{
  "intermediate_size": 2304,
  "tie_word_embeddings": true,
  "init_std_qkv": 0.0227,
  "init_std_o": 0.00378,
  "optimizer": "muon_variant",
  "lr_mult_o": 4.0,
  "warmup_steps": 200,
  "decay_shape": "linear",
  "max_seq_len": 256,
  "train_tokens": 352300000
}
Each number is 500 + 40 x the weight over its row's rms, rounded and kept within 0 to 999. Layers, rows and columns count from 0. Numbers have three digits each. The size before them is the row's rms in percent of the matrix's.

# q: layer 14 attention query, 384x384, rms 0.059, rows 110-178, columns 192-287
# k: layer 14 attention key, 384x384, rms 0.0595, rows 110-178, columns 192-287
q110 102:559521447461562485474581534585536475490482461529488442397523484440541490519512499559482524551484463446607506548485533473527443424572537532528479509496513498526522513536476522499450516514463485527554520505472532466487497476510464471560582503493565474496444471474512450492492472487495538529
k110 102:509561602553566483421519517485463507462467451451547404517461492480577449503515464468435557503508544512560504509527487453494482516522561500452495451532532464569547480473464498508505523508510507563479433511466437467468517470508447475509486545475552487458531452578527582519504458549452540458
q111 099:516481465518466521580479602479492448561568472466560510475433539528546537500386531451515532462510513449489540509470486520524553506446454516430442484544496525505557456612462503469478547565511539488428524541473577504503418494500544513505456579471534498586483523508477478480483495554512546569
k111 099:591520528448427485462484544524506473539522464474557504450479537456488546519439499457576501425513433553465527461481575479601534493413454496454519485523533511467518450510473516486480534487467533507467510518441477511531480441497488458503417536534465541463484433418448488501498497471491504553
q112 096:545481488587469533467523510449512508526558522509519449501497452476428453491541609480617526532492561461482422455557452463447501464501551567455440461559451516431491489451531503520538454478406494546464474483434479553443505499528528461487464497510442498459491494505510459517556500509472480488
k112 097:483444542511523549583516466534474447522542541526500474484546422524515441463508537619562507520544444498502479441469479440444436503491503463504459521517481492484551543421421545559519485454432511475525411486509495509568471542500524478535517431514499473419551533387489517478478525523553511554
q113 099:501512535428398475449515468526515474555514515536436508537548442504488574532491481429489495534469529481517556497505525549444453576444455485524509478483460426514534506479506475481476453549602487580585548501482547589524505537520471477536492514554423522462472578540511453508507499424543566587
k113 096:426448521511495477406500546544426492535497535504492567477471534482467576556533486483536422470480514509445578529541487586473520522520499562494537527547486545554523494515534539514465526555509545505483526538456518540544508542548485555590561507434531518534508559445577499407479493535510553534
q114 100:440553498498530473500473550499456504442488492507510423480577499466486479520453448544452476557456485487514463443511598550610508547444538500497555530461448480518432494548445501586501493535530560553408479468495503528544550511517530518522531473520532550518510448492536465509452517503465501535
k114 099:481583507525475463522462494382499524509525492511484472466501517525432479533565510452417482492435520525511530523550536548452541502499491529576508541509470423545507461528467493565438467556572573490451543498485502502480555469496508471447488429489499503531475503464505496546468462489513537521
q115 096:559530547519520522472490440501496515458512473450547490511456514510509502544502512554511484502503590518469476519513459558487524534543474542493540533445564420447552495481476538527464479513515601424475442559493510491421476480465515521480544543493493545461473585438523489526460490450453570471
k115 096:516520478467504495477546553489502551575498434487549448519478474573495516469568480483528465466559562505463433495469468522486483489530542510561493544479578504508517434525501483500484485539500413432490531566495552514536442505503469575557486519540519502567432461460423503530522539508504579470
q116 098:523449518465455513428467455529493458501518505500534522484516393451447511475530483541555522533512488484480499486501484531529514461512463488554539560543545532501548437480509466522467490548558519444454509508497529577492513506584565444473558432523497512541494470406515537447503537423487445546
k116 098:570434496492557498531440466445557514442477504484504562526536483506445497478408536504542483514498511508540511475480426511490514542544548466485494487577445561516539462464521539559442544566567487480470501456527472572523485537455532406503542491498490504556520480521441532433462497507459436553
q117 103:549520532478503497467548527485509512527495540529535453574525480551532525480433430458529597519555562444472489484491534519437463526433507519529484508458547514451494511493552515493473524468489557512513450453518429461514590485550507432498477544509528525387492470463563511488482538516486478416
k117 100:462538499476462507604534564491474542571512622511447501476486451560541490421499426444449526609472542491503526519509554476503449553493485516557440509488473538485487533479536504480406523477489515450527425447546462454518522498558426544514459513447537534507470471485468529488510540495543538433
q118 097:462457470523525454474529547475481456498459508483441515515527590513525565502461478450483497506486528517430476535535507560511585537480514511458514492447516548461600515514512452443498509506507585513523546528426400544552538518504492479431536537396531571463484473517434472452549431559432495461
k118 096:571521441547528511388483520509497527577503543515506508526477522517494544404587477458451490535502481493501511466506539554536532548497469488483488488454490492484548489492475538503475552543487544542508528516455438435606505521555473506512445539530491533440592518499435495506510479507490455518
q119 098:436525542516516549505495510525498463535477440502494450414550440524481414490448474484443528558501451533499547470455482538500467540513492463453545611517435497465533512527417500521436517508478509502526504490511567465493501535493543528501489530405482465507554458543458595466456481577480484520
k119 099:542539467520572498556516441467511483520477511480482551494496504461484515582501597547484505466619490570524524492483512519451478498478547463511535487503478445533541420464483514482563505492531458508557539555504438559567467495490570442418523559493409482547465410478479481507528416600532552551
q120 095:462452542451470506461444552542525515385506483530519495556494571515541588538446451486496510402477481545445530575469493500444542536567533519541458490510454379475593482505484529559505503525433460503411484500494461459500533452491491481466561494492514512561523483545535453535511510513503464507
k120 093:529503487499435475452480467515485545477525429538464489529520502544503583481520459474559528510496493521510437549458593579521448549555463499408487453513451530485483473475529470503468515507453440479475532552499519405469457526487413453499448528488469556560492499433530453567477474508489429549
q121 095:469472518463528517491526495463492551525543477509520468509518437418547482469561505491492483536472499464467437526540579446568501545560433479525496532494447536487442554480548451550542501503501528459457458480536492423616426538349498463436513504482572513503446489403476464456519496545575533495
k121 094:513434524474461495561528517443497516550561433491466499492531494524493469441531493481537535511498463419525431475538538490420501562492508471549560461473451501547521489470527547502571480563456514513494478511441516479465490432477553489429567537449570475520474574464451546479534462479481536501
q122 094:508553530595457518451577538538457553453493533550491529526552539481414457538512515483576458484485508481474526490535481449539539549429466524488557465493478472470541496451473558538420531541525490572537491594464499519485546557544461590462459547559467466465560472543522471508552476516509376454
k122 094:528484502572442512583565485485515537473479561440507471477448582458517470449531468570521487405517559554466457494581449427465546490503549516609485521533486478506465520523458455530521536453436472412513427534429443556591492513535538482573489543508488445547524499450523529480496514415527536454
q123 097:488559483484451503527528449553492497537491546471514463536520451464520512397490429508473510555527473594452515405471528542523451439479481538512461451404433529566536463457526480521529497519487557447494554535453501488458548477462524554520492450522465509539473456520404532502474458519540475452
k123 098:471454469462531487489449453491542510554490551539490523550474527467514495450559436539491444552460459482472438497546488523480526427466494458475491481471480516508515452455518445507427519495469503520488465521499477491470479478483482567497536510546471435601473482579485519489532571463488553556
q124 097:541443501517522557545566492568440474581433524520454472533500543531445555508556503523496538530436481498512532446462502455512578558426479531520508604484498533476447515558525536490481449463457500492501534522454446532462492484520538637489445514474453469440565490492474487501419508535419523460
k124 096:501521566541564491477464396437490486565498537491490548452504553529518521524470487516536465461427519564533536430438518479452483520439483501566548519481533439412523511513506537538507449557535371484522512522471423499439534395482460571505492471465493494438509499464501518543491463487513567541
q125 099:482505412535482535514475478474533544498431583519482463463551510506452515485452437608550474528501476565468412526443476564478471534439506476490565518545516535484541548498412521426465515485488432503518499455500546577529500464519507514488492512505491488531440542543524468465483461528464532513
k125 099:522535446457476562504471514567469445527479529505480522498561529518437458506572557543451499557513520571528514504537463494464568492481552474514577576572458439441459520515481461413603503459476442508517510414471490501499530543548464452489534518484494477621469555488593523484493416523499479533
q126 098:523596516514454519531495430542567538522516479495473489529487458468532509482504485468478516468464467468502552515512453516445515460608473475467510460466493469506433525477497481498566541558508460482506439489567563505433561502544520503465515546509512502504495533457454437513494514500524440554
k126 096:474489501447522505469502489545538530557468469474493455574518483414508539532436423476489512529493567446476510521512568461503428492478518551490518423516383549511534542518482519570486444503472498486556474510490535519437564472519547485516536464538531444453548577505498540468487451523447547486
q127 095:566508550472535513370457540531563571498522553511574495531515464431530463547544493549549511496529491456477495445543499481476535518549542532513546513523469493483504516458505440544512523475496481501530480525509513548440501550474413427510505532443491550497508537566490503456447479503536491451
k127 095:534502615514488494515480555469571510483462524547468518533492534499467388539548462452596522532512510496457423533587549504552464486520609535506481579528443508518487500507498522534507526510536468523541503463497507480417568524498445513476468470485433462513533494472456583469532523514469493531
q128 096:505458486542547483537445486477489433581484493591541535503556573516427532476530533546520537509455519524537492457487521552423538501432527502527450527538477454486546494519522490573519472556537470544564488520493584550477445460515523476491513520468461493562562504482478476442498533533476495409
k128 096:501471533556489520586512504551514420451481502478463549426498514545441527444554559494589449482472545546525488509471464533509426531502588452563526474496532460523535513557556464475535432552540510544526489449504514515503471483447481495474454520565445520500458509427499528458516571531573501525
q129 108:542490536506462521485435501523465556527475535516494528537431466537542543485494530518439508461507480526535488495491531534519503503574531427559538558516404486432452510482498507470474524522543457537481450514450532584437499508468523493478460511405505499477481462464497514498451493471520527540
k129 106:425533481534514464530378461474488532417537457459402498511484554543497493547560449495484537483545491451467563534548421488552549478503519481539505538526429531467476572439511506494403445502517486486558460529471518505417422491537446500472523487423522459494513541438505429519450438474560547551
q130 095:549434427538456576526526541524469505519450448473516447510505463527475588493498501462474509412440488529464442421442549472493569516491534480510475588462514498501585551523530520519480500435474506461559501496450511549439505483511467448498556467490548546478531485469459484472473506479521490416
k130 095:469453466523509512458503514507497510449468448509563427568473464559413527523463504447543482518495439531505518474469545522495486491530491482484438527551460504554578534509516507459536539503422428491548518535420512538468532529446509489446495540476534482417511545500505558546477589542527450439
q131 095:533492516504484500608502542500517540514498504475489474521489496510400517459483538437510548513513463492474504481513451530487526537499477490504475486527496512507504488514521558416492485538451519535530452477475446527498487472496477538458566546542487466484527389518401497485533518548514476505
k131 096:541474466528557524469475511526518520500450557499484477519457481525429534518455559532436478502494486506533486497496429551521508523493534418499585508509432538452525468434518554379489454490428453428555414541439562521513529433497503507433483484550498461444481474503450467462541543473573528509
q132 093:545520591555465525480489528457444471515469408488421505509538474524518474534535494542479516535440526474499502485518493496446493469512464535508530589483504549456528502555458518489510523500481439479512500573471469570515550495527507525438575491405520541487491488521551532489511558425445553489
k132 093:472475499465540549493612466519448492497507491447509552454501493525484484530576575495516497480510447564528516445489572507501457531510582490460468472497616478406547483543413540511541513586508553461464505511457507525482445511489512504470493470534567453495531464409481501523514439532485559518
q133 102:487509541469511518574542498510442527467499465556520541501518505494507446520508521434527466480465468474556511503544501509501567502571545519500484549539369519524457489511454497584519529556403451469465511484548532491508456552521550489482581489484570424464490445438500462421544536543505482487
k133 099:510452512497430522478441566503457490454476530483483570479513539424547454502497517484511498501498451476469604458457559513428396525540477539510505585479468458488479553436478552549594533523476410523530555473483506527460572533468489504490454562479484530510497456482503529499523560542480467479
q134 098:473562472450450467493490543558526586503472491504533503550526510457530502494476484498500515537542488479476520504510435466423566491525407531517586531468478484492494436453464440463515426446504585453499554459500486483522502529455493508550500493570445492520496488530533504523442440490424473504
k134 097:531440522499533466562486509492505507578520487487487546558467516488519468524443455450516492537445575509509522486550501475591518544518509589491488586499555462554486486505441437509455461416593529444496506472523540465468484561497501496468530532538510559526502492558586457535482519491518532532
q135 097:530487537554506451530567491507509487524605452543442513480501530486558445478526468524533480456424433520441484421536478465557524533575496476516462478479511435464510518535414488491525418482548491399505537537450459475535457525539484479460475577492568480503465593491543457561572502478494491504
k135 098:536568550448462525518529545392561415444518472560474542453491529460537519462500486471521461457485501565530481533505480527515433468534505530481422506478436478489492494533463504444473472482495503506496529509511531538548482587469473491526561545531470473409534505443569479569503571476438511488
q136 099:438534445563460512572498469491487479466445526517485500533430504494551448592450516477470557477491575583484417420560468570509482485514461503593541453505494509482534500555482576486487576497612497476455515506494495474497503536539553527493542517468488465509474541508550501428446513506542484488
k136 098:546490445543411520525521452451477484498430564556554457581475528477539436527525576523441483572509463508570516499512467547555474423466499468514527538505464480508443541534511508517493447468467567470473464527488484534498433491481503550432567471531485494551464440493504455536449406491453516558
q137 094:472455550515525473516563391448482464576512511469478479448531517497505469536418507546510473521507506505516458501439513491511438462531455524512527602539520622488410521553572506460487485470599429507551491491535492472486524495446550518482399458518491546507495459522528512525524469491467488570
k137 094:491530495474538504516528422504568434501476488459549471544476521421526495497488484481521513419470483568532461459508490429446532429484501521520528497542488496517523467570524550581551462435492479462436495550483432498450557473529512552524570459486519515550512479541456483504501483591452461524
q138 100:521533483401531481555480446502500484464539469455575487532517542576445473539443487574488517439516485452483471453512523572484475518521497462523421520475526542487491518458502464559465494504420493521528487461484428528498540432522468560525469557457430503541444550511495507453505444512542516465
k138 099:497521459462511472490520541539462498472550485511553521503504561529499467672527581495505567507445464454477428482520493546542521496489525466493453451583530526562488495536551494474497480497441512513532519555561497515540487475517478517462529587464463526554478484495483556387463437495457478472
q139 096:466519493481489473522526574453549555564510511437571443487500481486505522514456547494571489554504512486534512520598488478454528442496462460500462532511472446504496478463524474443435519434459436511514523491525499479537521551498544552505461535539504493426521464491532427446500477496446464545
k139 094:531497526473497484554513515475476490519482504508536474520493458459518454560491536570540581540472538487452522473604447516553520474435451523505513479583475511506593541493431526506467487435516457542505560573432475496562489525518492543531428515446489476534539469569467551471531488531500457533
q140 095:490541560473498497515499493450467542504538438554521531493456500459525476474597415485474498549555447499512465451477483517561525582555446585505486560555509503478490491499568517476578499502507506446512543524466456433495515556502486537450508482547441470508534416466502596475467492543524478481
k140 094:571583493458437580502452485488451487458476487501486601491479488480577484485490424450465489520565445489475503534503529543526572541639527438562510516458475513509466408444498512504532515559507495541472453468493516486442480494573502529503459449469513445508454546587502504498529535498610476494
q141 095:457504435464494541520483476497600486485440515539507494493528530493482562486479484495504468538516493437514489474471456513515509531450485487515519458451424504411556499489490525507557526486474500487545525491542500474440483515477504445497534516547477379499449488489440452480477488478522502533
k141 095:511527479492470496474499559616518485491534511522446476568471499525502556484502486539420523498553493472593479471531376507511479518525544520493499529523549451532489510500516499527465557486464590445536498524507488529469539478500494438458443520528553469527487513493475572453496502491482496494
q142 095:513458509526497539446471533453505461521548476507588476421512448514481503483475438510510516489479481542394509508539533528542527454491472454507473495482541515543504537579471548582547512416550569556516498485465476537467521525475527544555474544525469502462465523484431519459498537481499439474
k142 096:515501533489484456436480522472502561474496574463476574510507496536484497474494493476545429493467491494459536541445454542478524502486468454543512491436483554533511499535488510572457484448535476499474477563451463517477542544478490476495565493556459413477502543467423496580538460498487443463
q143 101:485487454514546568462486508521475481413518516541514506542532480469433519469489527478484487465448461468484495529478567429413521537487470584495416582521516567477522516510547506530475426518533515455436497582418507519492476481487483516542592492431493575546426472481485526465498459517497565531
k143 100:579500516405550496482522477521459537458509613547514473474506503461484437529462556505441516571467485440553436501527519492435575497463518506525454513498473497511450539481515489500571475599502525584501454487484534477539482412485533413499433505572453460477472502511458540425414513521509545519
q144 098:519486407547433516475479474488469465413476554425501515483560554484468533466472511525508524538567467468564509539490397525493435441526541503503463481465521471529577471516519553477436461491470484537487537438527471439512491456505506532524546543486520428500516533479516492534544414549478524507
k144 095:527479416475445482474533471467488505526480510543495515478508545531543615560481514498447512515461470483544478496544448512472471475485512443486453554472555438491530483535536501435449517499548472505459508504555455510516523541501459525518473543539445455533525458495570469494478510537462417465
q145 099:426459542528404500495516512520464488562517497547530499585462583566522537555484493500395574488486557504553439515521469597440505540495488472506442485496564535624471499488443487498494449495458509502441584641524573442520483501517490513443490527491544478534546493430502483496496433505444472465
k145 101:517511611461448496533480420520408507434486468532540506530513529524459553504542503493443514487530486483544501424523458508525454466474557467513513571439477494557459491517466477466520474546554598457508523580594484518525448457538399552515541520461539495502560467470436516544412477523505495446
q146 099:447495499547480557559448503486424564540499454500464555545483533428489505512491518503507491469448439479505474521527453521507475484453522527517478549443543532509457536518576502501494445540498511530558471504536555501495527535486535570501564496497555489560477420461488475535520461431449464545
k146 099:526503468516472501545461527534488588447490528451497587492503575520520505489430537482439424421434460515502560439553427533484495455475479499527423477502482495518479450404442493463520474537440510527563452435425441566490419474527470533460493517515463487516543438476455563443542475443494477547
q147 096:493524458499480498521496502441480536495476484562467477438488446475445529489499522440540469478424562523550501544473490505533470469558475467496564505466540468543493530402564501474556416510569498472515491507545469439439524478537566561460443474495529552476540480459474473546583428518509509500
k147 096:504471505511500439504521455505556590438444584451565512461507487414467488436546559519480493558467507471452499548465450480569481519488516528508515481496455460492548430441432534531479470528440527504507535538544511424457492471490481557435495467486499536518557558533513496485519535492528546481
q148 100:480434490514438448464477486530544466510511520466527500490394483529433492539491536520578534474535514500495535551503542522424472466452494527488549522423524508538508524477473467527459469529501486543458452527530485476496487534497505445486447486525444498548414427512511502468544526492500462527
k148 097:408517485526518399565509546527499479544524502502562480517475454516530429567525570462475457476545535489439519439484515468406546543475549504415484548506513433543513545524422537557475446537462533458510484470557527480516473502493444440518509520450486471564536529568462527394446498491486463457
q149 104:551484465548543550531450487520555590482512535520581500463471550552459533477535444486522485521501508488515559514542463452543531485531536491453524497570551467506519546544544517497506507403533520471475506474481564551472498524516520505467464514484508532435452510498477476498463468555565500493
k149 103:500459521490561516542451539524494538472471503425463463565509586471471499524538471563513503464471544520542487505528412495527509559529467454511465531526524483495598525514536552594463461438592503570541512531527553468513499562486511511418470492447513512505479611487508494465479551481529577498
q150 100:486611479465541522525542549506552570520528558475482506496543517491495538493479528519503423496516516455556490534432550479466528495530536468501539492502441503521454464509486552534557509465554524498501494450532433515467544444482465442597467510540517515533538484479540482508509498462500518494
k150 099:474528552468539479542527532535522469545518464476516461494480441449566458534513574500519499534398505493586537517479533530532492519557526545537460533516546486504514474517465440572524548509524479484475456490445509480521508496541473458487547486457506472540543499527507507502528547519512555445
q151 095:490551463518537418451502428570534509522415508502446454475492522607512589441555516394566445480481469557452515601458422499491515513494411543523517473515505469545488502534456466560495454505478515572481503499544575477407515534456527464526546476491471456580521497524445459518445417545480542528
k151 094:559556464501557540443584560486569492513497570515517504505484438449454581520529537444489581511486590475425490483474560452527510463474445473494470511437559485506499521581505448516466478441475546452534512480617566446516514495559558532493541520500504528470515554440513475523429476497500535506
q152 099:458539499527529449555424534497513473506485507385499513479516463508480483512494475533538559517440549495475512479527462466489482572454468483578433518431490507542512522490546482413502502426453518515494512461506533481442498371533490528470501545466479533532499494521538505542439528525525493524
k152 099:433492477517521522507428561548548456507488524516441507522502477517524472544479395542539511564481469473466522541550526519514428464541472426501413499491488499505451509407530512537520494479499460511464468444481492490537583492472480519485522448493444492576513544437482573519420528513500553508
q153 098:487552477538559509481488533504523536574529485523466336605556516531470466548496450442405518481486496513492572420470478497445497469487554466601491522454511495491500492491482473445481452492504444501530495454492513449507487506447482510516518517510512472519502504457500576483503509561444564520
k153 099:496495430493494465451494534556413527551496476532467490498497495545490533454422458462449490486430524531512489474458520475555483519422547461494457520471559515536473522463558526465504581492500423470542493464499517465544519519463479519471469471442509525526563399461504488500491460546524523473
q154 102:528502495550468518519497554565541482542460540530513465499440526531511509514512533503533448528448532496403491491539522392482572550460494496561446451474535543524482463445514499539516521450520467517542484466494494546475529549416482513529466524586468449486477566479497457515496492454474565537
k154 103:440533479471458391483513518539519455479559479546490498466480454522535521541516492509536439537452493476474505545564543437505568548466548526560487550463499533484568483494492538488512427542534527571491437541491531507457555590466496516513507514565515495527487505469423519469523468472477500534
q155 094:529471485452493530452371468478524567413512555447504459453572579471494525426543420532529515432522493527463537504520546505454508518530462553528525491528451496444510493485504537489415433466488520528494508522484502520532504502515515480539471500516521493465481485490526460444521514529527466468
k155 094:545521502543530447542469578379492467515480517504517491460542488477463541473535506454568503555495536535537512568507487520506555477527503559443553489553412526478450497501515520476555483544484449460528461462536489622595518529518561479511422569491472544518466491496479442474569589516494575553
q156 096:476490498507455567470516593528569557489451519538459505451475530526462500482504507496440488508540490501482459412440505509529517481478494469517524467557523531533492465574436562507450476532455476478510513505477438491552468522505438478482523415467521588517496471505517527486531482484521549427
k156 095:419507474474492491564516524412480483512452527454506513526466470614499461460446470465487484484470520479547451518471520525497510534500440501481566446531533522460559460511520490512591476494456474573470477509508533536530504454465474404570483510474561511505437538489595525484558507491443477506
q157 101:543521479501487498422493454449506522470429501544554552450558485404467494507496546472575461577529488527490521487499416577532533437544490505553496457568472570422415521523499502401542529531475465466465573530533542551404474502499486487456570522526462458535497517490607473514456494443502546483
k157 098:513534458486629535504544533495513449487497503463546506563509463516504509430509512494501537468520498503446554454506485522514537512495499495534426456533532593560415457497481523484501486543435514436523476477559522468491494488542597494519525527470470577466464477489546554475440545518437547527
q158 097:538555499516542524468583557481545566481502535494567484493435470503451435516507428478501590556493483480471433592547507565548475465451499535499537520560430495487481561548469522471512517456507476479420495532562499543543515436474522494543470515433505392529563497548422469466483500496541561493
k158 098:462464526422553481472498525499458523511532484447462527533506516449484482471454503537463548510442513502478474572486501480474454490497527479482549529462491443471491526414532536527543484498468499558506526549572531550497537468441528480471509486483466534540491504493501460457521433520571611527
q159 099:519529523525539518528514540549518479520523473545436580519474515490449504561588478503533502441478462448500504499479520476388451521518506488502496519438519538484550528503454446511482571515547523534511458501438512522495523453547605521554464578515503529555511488456485525550468566454586474535
k159 095:400509427445513505510537467570529497493461517504539563498528482501445383477484496495518496423417450498525508506488523494552481542502532502513467444427440503500485514524478504516529466537528477537484564556403492577489455480562561537562574483486494498461550433529472411489497452509589447500
q160 101:484476475430518493537457511553536470473481474427564484531478494463467453514540476537607376471476477536561501576575536476560510429460450488544474526540497591479522533547484476497486531464523517497539525489507494470531516467567510506530492504489547506442513506540556535572503479469551552578
k160 101:557573533468485453509482504496571497493470473573490476500464515496512489463455568462501515515535480529519540470488498439603586515487495503480451518595451498598510522455532512524560501488547480515529490379519484539462544495485482544580528478494487535482472514480477522570444440477512513502
q161 096:500525477469509504509467507491494445525492525473539489568525515505480465477501514482584517548560470532488544465520455498526540478347518462489534501492466430518593537495459476562472554525485515467404503487505494472537491526490509417461474499553487511527475475555472522513489517573541475469
k161 094:464456529469509443492511491467453511594515481508408418482538506530433506442554515551565407507498499454516538496491495475506529501461585467440529534466461467522559473574517429496531524476550557431539496459506450413495493469481560482460462531491497526449495460471485483465538536465491513438
q162 104:478476548525522551446553482544484519513464434531444516573496468475469489461573491497453500485510558432439507488540417414494520525522468499511575529466483419490480481493497516426469504391453568526550533444497484517522514515565506464523527434500394508519523590461490490433543505463488425459
k162 104:489531513579619555571464517443480570531500472555428473519529515518431531484542473431585480501493535516509445486541456438477495553495453437516500427501505461512435495572547496430467498473479579516492510524510403493565416578505537487582451514485506500493480506459438447513472521487460526499
q163 096:489434525478478476599497423472516505562497532511466539551477459446491557619434482441478466517500534429471558528482582538414537560495434571401539503558497544537464424512526467439592563529513572456419529496496445570504511460482459457555545454454525521550556459461489517513465478425517518454
k163 095:467441471500443530478442463446470519530494557474412477472449505507493503554496514474518511602487479508541501524533485538548502496499434506526564467472516572544474475567492552534539569508516489465516562452518496520468553475519477497475552438502505493532573513479470548511508477519542445504
q164 093:524470507500530460505498545478467491548513445484530531491543425497519483511476445581481424500483548483460482526493531536432507483497569594451495543561528467572527542554583483522475459499473476507480482548514487551527558446562509492495492477468443533477447537460539466450490563554516588493
k164 094:456572505440513525481498476489516559494502545468483498490461472520545543450467469551503476492435441453545539536415579516549541468525465545521550516580505486539475517526609487488508458533440510502460453543474494476468536501539491488551484453550501503508452468442482575486505549497567460498
q165 099:551543514450545508526480549488569513453477522519475524460451442520418477525456443485508498490430468520545506450484426456597497498461550530449458490511508504499471527449508504531495473601496521502446554542475462544474577532512539445502457444556503508524447466492501575482508481515529519523
k165 098:521437523568568510535563497585462553492513476507472481523511517476465514524534470478505516487497483568514439518493545565512471542508516551470481511529498521566475498467465501526463507493517516533553544492506490487451505458529428472497448438580535466505491564537458545467458518485480553536
q166 097:500466504418513512415513497472515514528531510496492408484492516520514510461592444515552564504516506544493489461512409542492556466461484435479485495479466473559557475491539500491504493516488485491537508531561474510545415482577530459539444550520448489524441541489492533505453466458508476485
k166 096:455559487492498533596548580542508517507487466475490519550465505488463487538575437508539522549491574522514476431441520512498465489511500519465487556485473427469520428530515428504499488593522455536515537448534582498514428469513552482520575524506448482513455467544519590395482553540509551509
q167 096:486455468509529517482482460435519532459544544419596498489453505512574524465505544502549512504507537492526443428490485440486481442469510487471521573474457524473522552487446461467508464480445552572528506508501508491588507483466581526582505547547559479527548479486567498542549555474491416441
k167 097:476486530506487465521531529511532475510509540479498522464463467465587512470538489498514526478509539555486447545505506468538565503474532471497500514535536396537498598508457551488485527495574548509518488516497494456565520528460580555480471459480466514447571508399468502535522450463471487456
q168 101:499488496495433487483540526498519424493480524556553451526421495572518537527504560483478469492512496495548530492513581568550472465504463536465512434562476462478561494499489498537435521515526452511439470551472442548539466428546535586505467550423469500505498502449443485485509553485492498512
k168 103:538464453467471481429529527463474504503575501464411483434495519563482533519505541492494514511474482440478478487391520516532570538533420536416509512535488468564502518522480514610541450468521545486470487558486533534480456495496460480467457471487527463431480510471492462524527488472455548485
q169 095:502632461497517548509541420508452487496513478474487471494561554457462497505541505572489469515535513556462541490410496437526482476518484459553511547568499489525507467512510484481506475520473500463474448493497572510540438564473484531542503428488512470540488496536505497546517567502363489411
k169 098:517571465549499520472457465494544543509454480495414508512550505542561465481592498464538478434531484607548460455463516457500491497531508527540541452518504393515551438482545493514517503480448512493503493513529519599447472510496518471485521504528484563550512569454523474542545543457469496493
q170 096:494479486564478478424564513482506469529461489431519555476500507482599516440482505485521480483626442440521514456501468540581542516473445511553515521435497523447562475498473470489607515532469473612527463468439495514483561490515488576487481413471502571484544498443477433503500565484522461457
k170 098:522554568526487483539506489454508468507504487483580494558538542532475495504527510457514474496507570533524529509569566399439507502519449509497452511521478463473565533477440479419507546523513494465462496518511500476635522423451547418507514491517549521398510510523453489526536482532475472498
q171 099:570559495521497517480492494505481551482478541483519468471468486524434540488528478529503510481542572484512518447590515474498509448499488517462486481454523484505555536453470479413488511450463548540495441415560421468434490548505530454490511522612446491573580528460548489614461547518515417516
k171 097:517514517511559467534461550496490488500434503521487485469484486566471529538473382453501469510424529467467464581512519409467494487518472495559485496495505512576512531424495495437433563432554556496539421475541467445512482526531508453517529459458492526477489519487518522468460530490513500479
q172 098:454529511532530477479471546524592544543460471550487434461411504516552487533506574424453469502494506456513540496425465409513512523468522508442564474458465398463499495521520513509537489475533442536507460518525443521456473511552507489596435463567587422495463495480556439506491451500533491541
k172 101:478522446487425447496487575456458500531507454541464437506437497514544521453532448514495533448521536522527520461465453528549473447470512476499531551474565552501513496517514549538498459497463453509603537535481512447500500538521587476533523473496525476434455481450542440471430493575505481452
q173 096:503578463500523512498510485575423538480450496514494512450518488534530482483515415489499547482485434562573538545463513534503464484480585433452471491526455500456571483473543431460551540480535484515467512495478498460510508468535522525506589505478458535544474597423500471462475486551499501473
k173 095:539479433479458499527510429519442505492429415511486456566563455458540527467489435460522586499446524421563479571496508556504421458460527496512487507469545473467448517535490459479555450516499491557526523589489480484471470476485561467431593472410467521541480507539508573556499484537473514485
q174 095:451480532546544573579554494471494532462496437489492438526604497567495426460548473499522494479560556522493531572505533470536491578548475530489504560479463516441498457540472538545471482502503498463446533576553514585475479464486479447483556483566481517505409462511508517455428461504431475515
k174 094:508531474561515526484492500556588453484503552435497475500550523531447485478515534511467567493534444531475547496489411503529519476542519537507525526463504534512480471513541573507514481495562552415522482574490550540526458461491445472567433494462553513494427476472555465502443529566437511458
q175 103:485480453495514458486512583464495452539534481559520473494489558575536517479447481531478527499501527464450464545497479507512441520560480494481446474511519516453501509504521607520466468479519554511448514463460447564489502474501498542477513486500468505522544537444455595513575541440525518474
k175 104:390479511502498495450554559467448557531502480482509436576421440502484613500472479521567485569516515440453509489488467570549568515522539476484507508482537502466530472467552524498542538518503468518504516477468448521489490508582444580490525487451434464442499546491511420564517462436500513516
q176 099:507458504504482566522525470501501473433502506575527495532467488523533458454440488435554474495531433593424512474482486531465407563522532540474513476537547519531536493510555409453519485496529448527496589487510494524528493526538428523478522495536500469455490543516546476494538499539489471488
k176 099:545446458542482546476504409510492529493527554499461548419553460532515440560459516381492478492523479478467525412511569549425544541523511408522501571571472513547556508505502520435507485546528564481500535549456553428478489537525459507470561501443457503518501483501542475515431522473439615542
q177 094:537533574519530541500548464516496491467468500488473459517461477527526532442500477480482556549522487645429450484493523421438456461532481475585526429434502501462513528494520501478455509580490448493506490519563466482474501462502473514471464461498492436461505478490491467501483513526513447484
k177 093:531468468452553499612532525548531467540420483530465485583529494519466558484488482478439504472507372570493498434521499499442451447483546423504519514471422491540480434500493486484458453558447466419511527488513485416508447456535537563497527420445511452512607527513493472473548510533461496457
q178 101:466525514510496458555516516525422539530554413476444496447525491474570479461416544479493500429438505535420476489502531405480502473472438501510422516512490594552498525530538517504544451529538501495514434494495514442526560504564476542462420494544518510514492559514463482526521399476487501415
k178 101:480552507539445440519515530526530546541480458518530472435441552473508485405462596482463498449452495574461458513508499437494502460541506470461471509455518596508508442554560487462583468439525490563439437570460461478499529477477554511502514501468557519582479506555504464508551591499497516559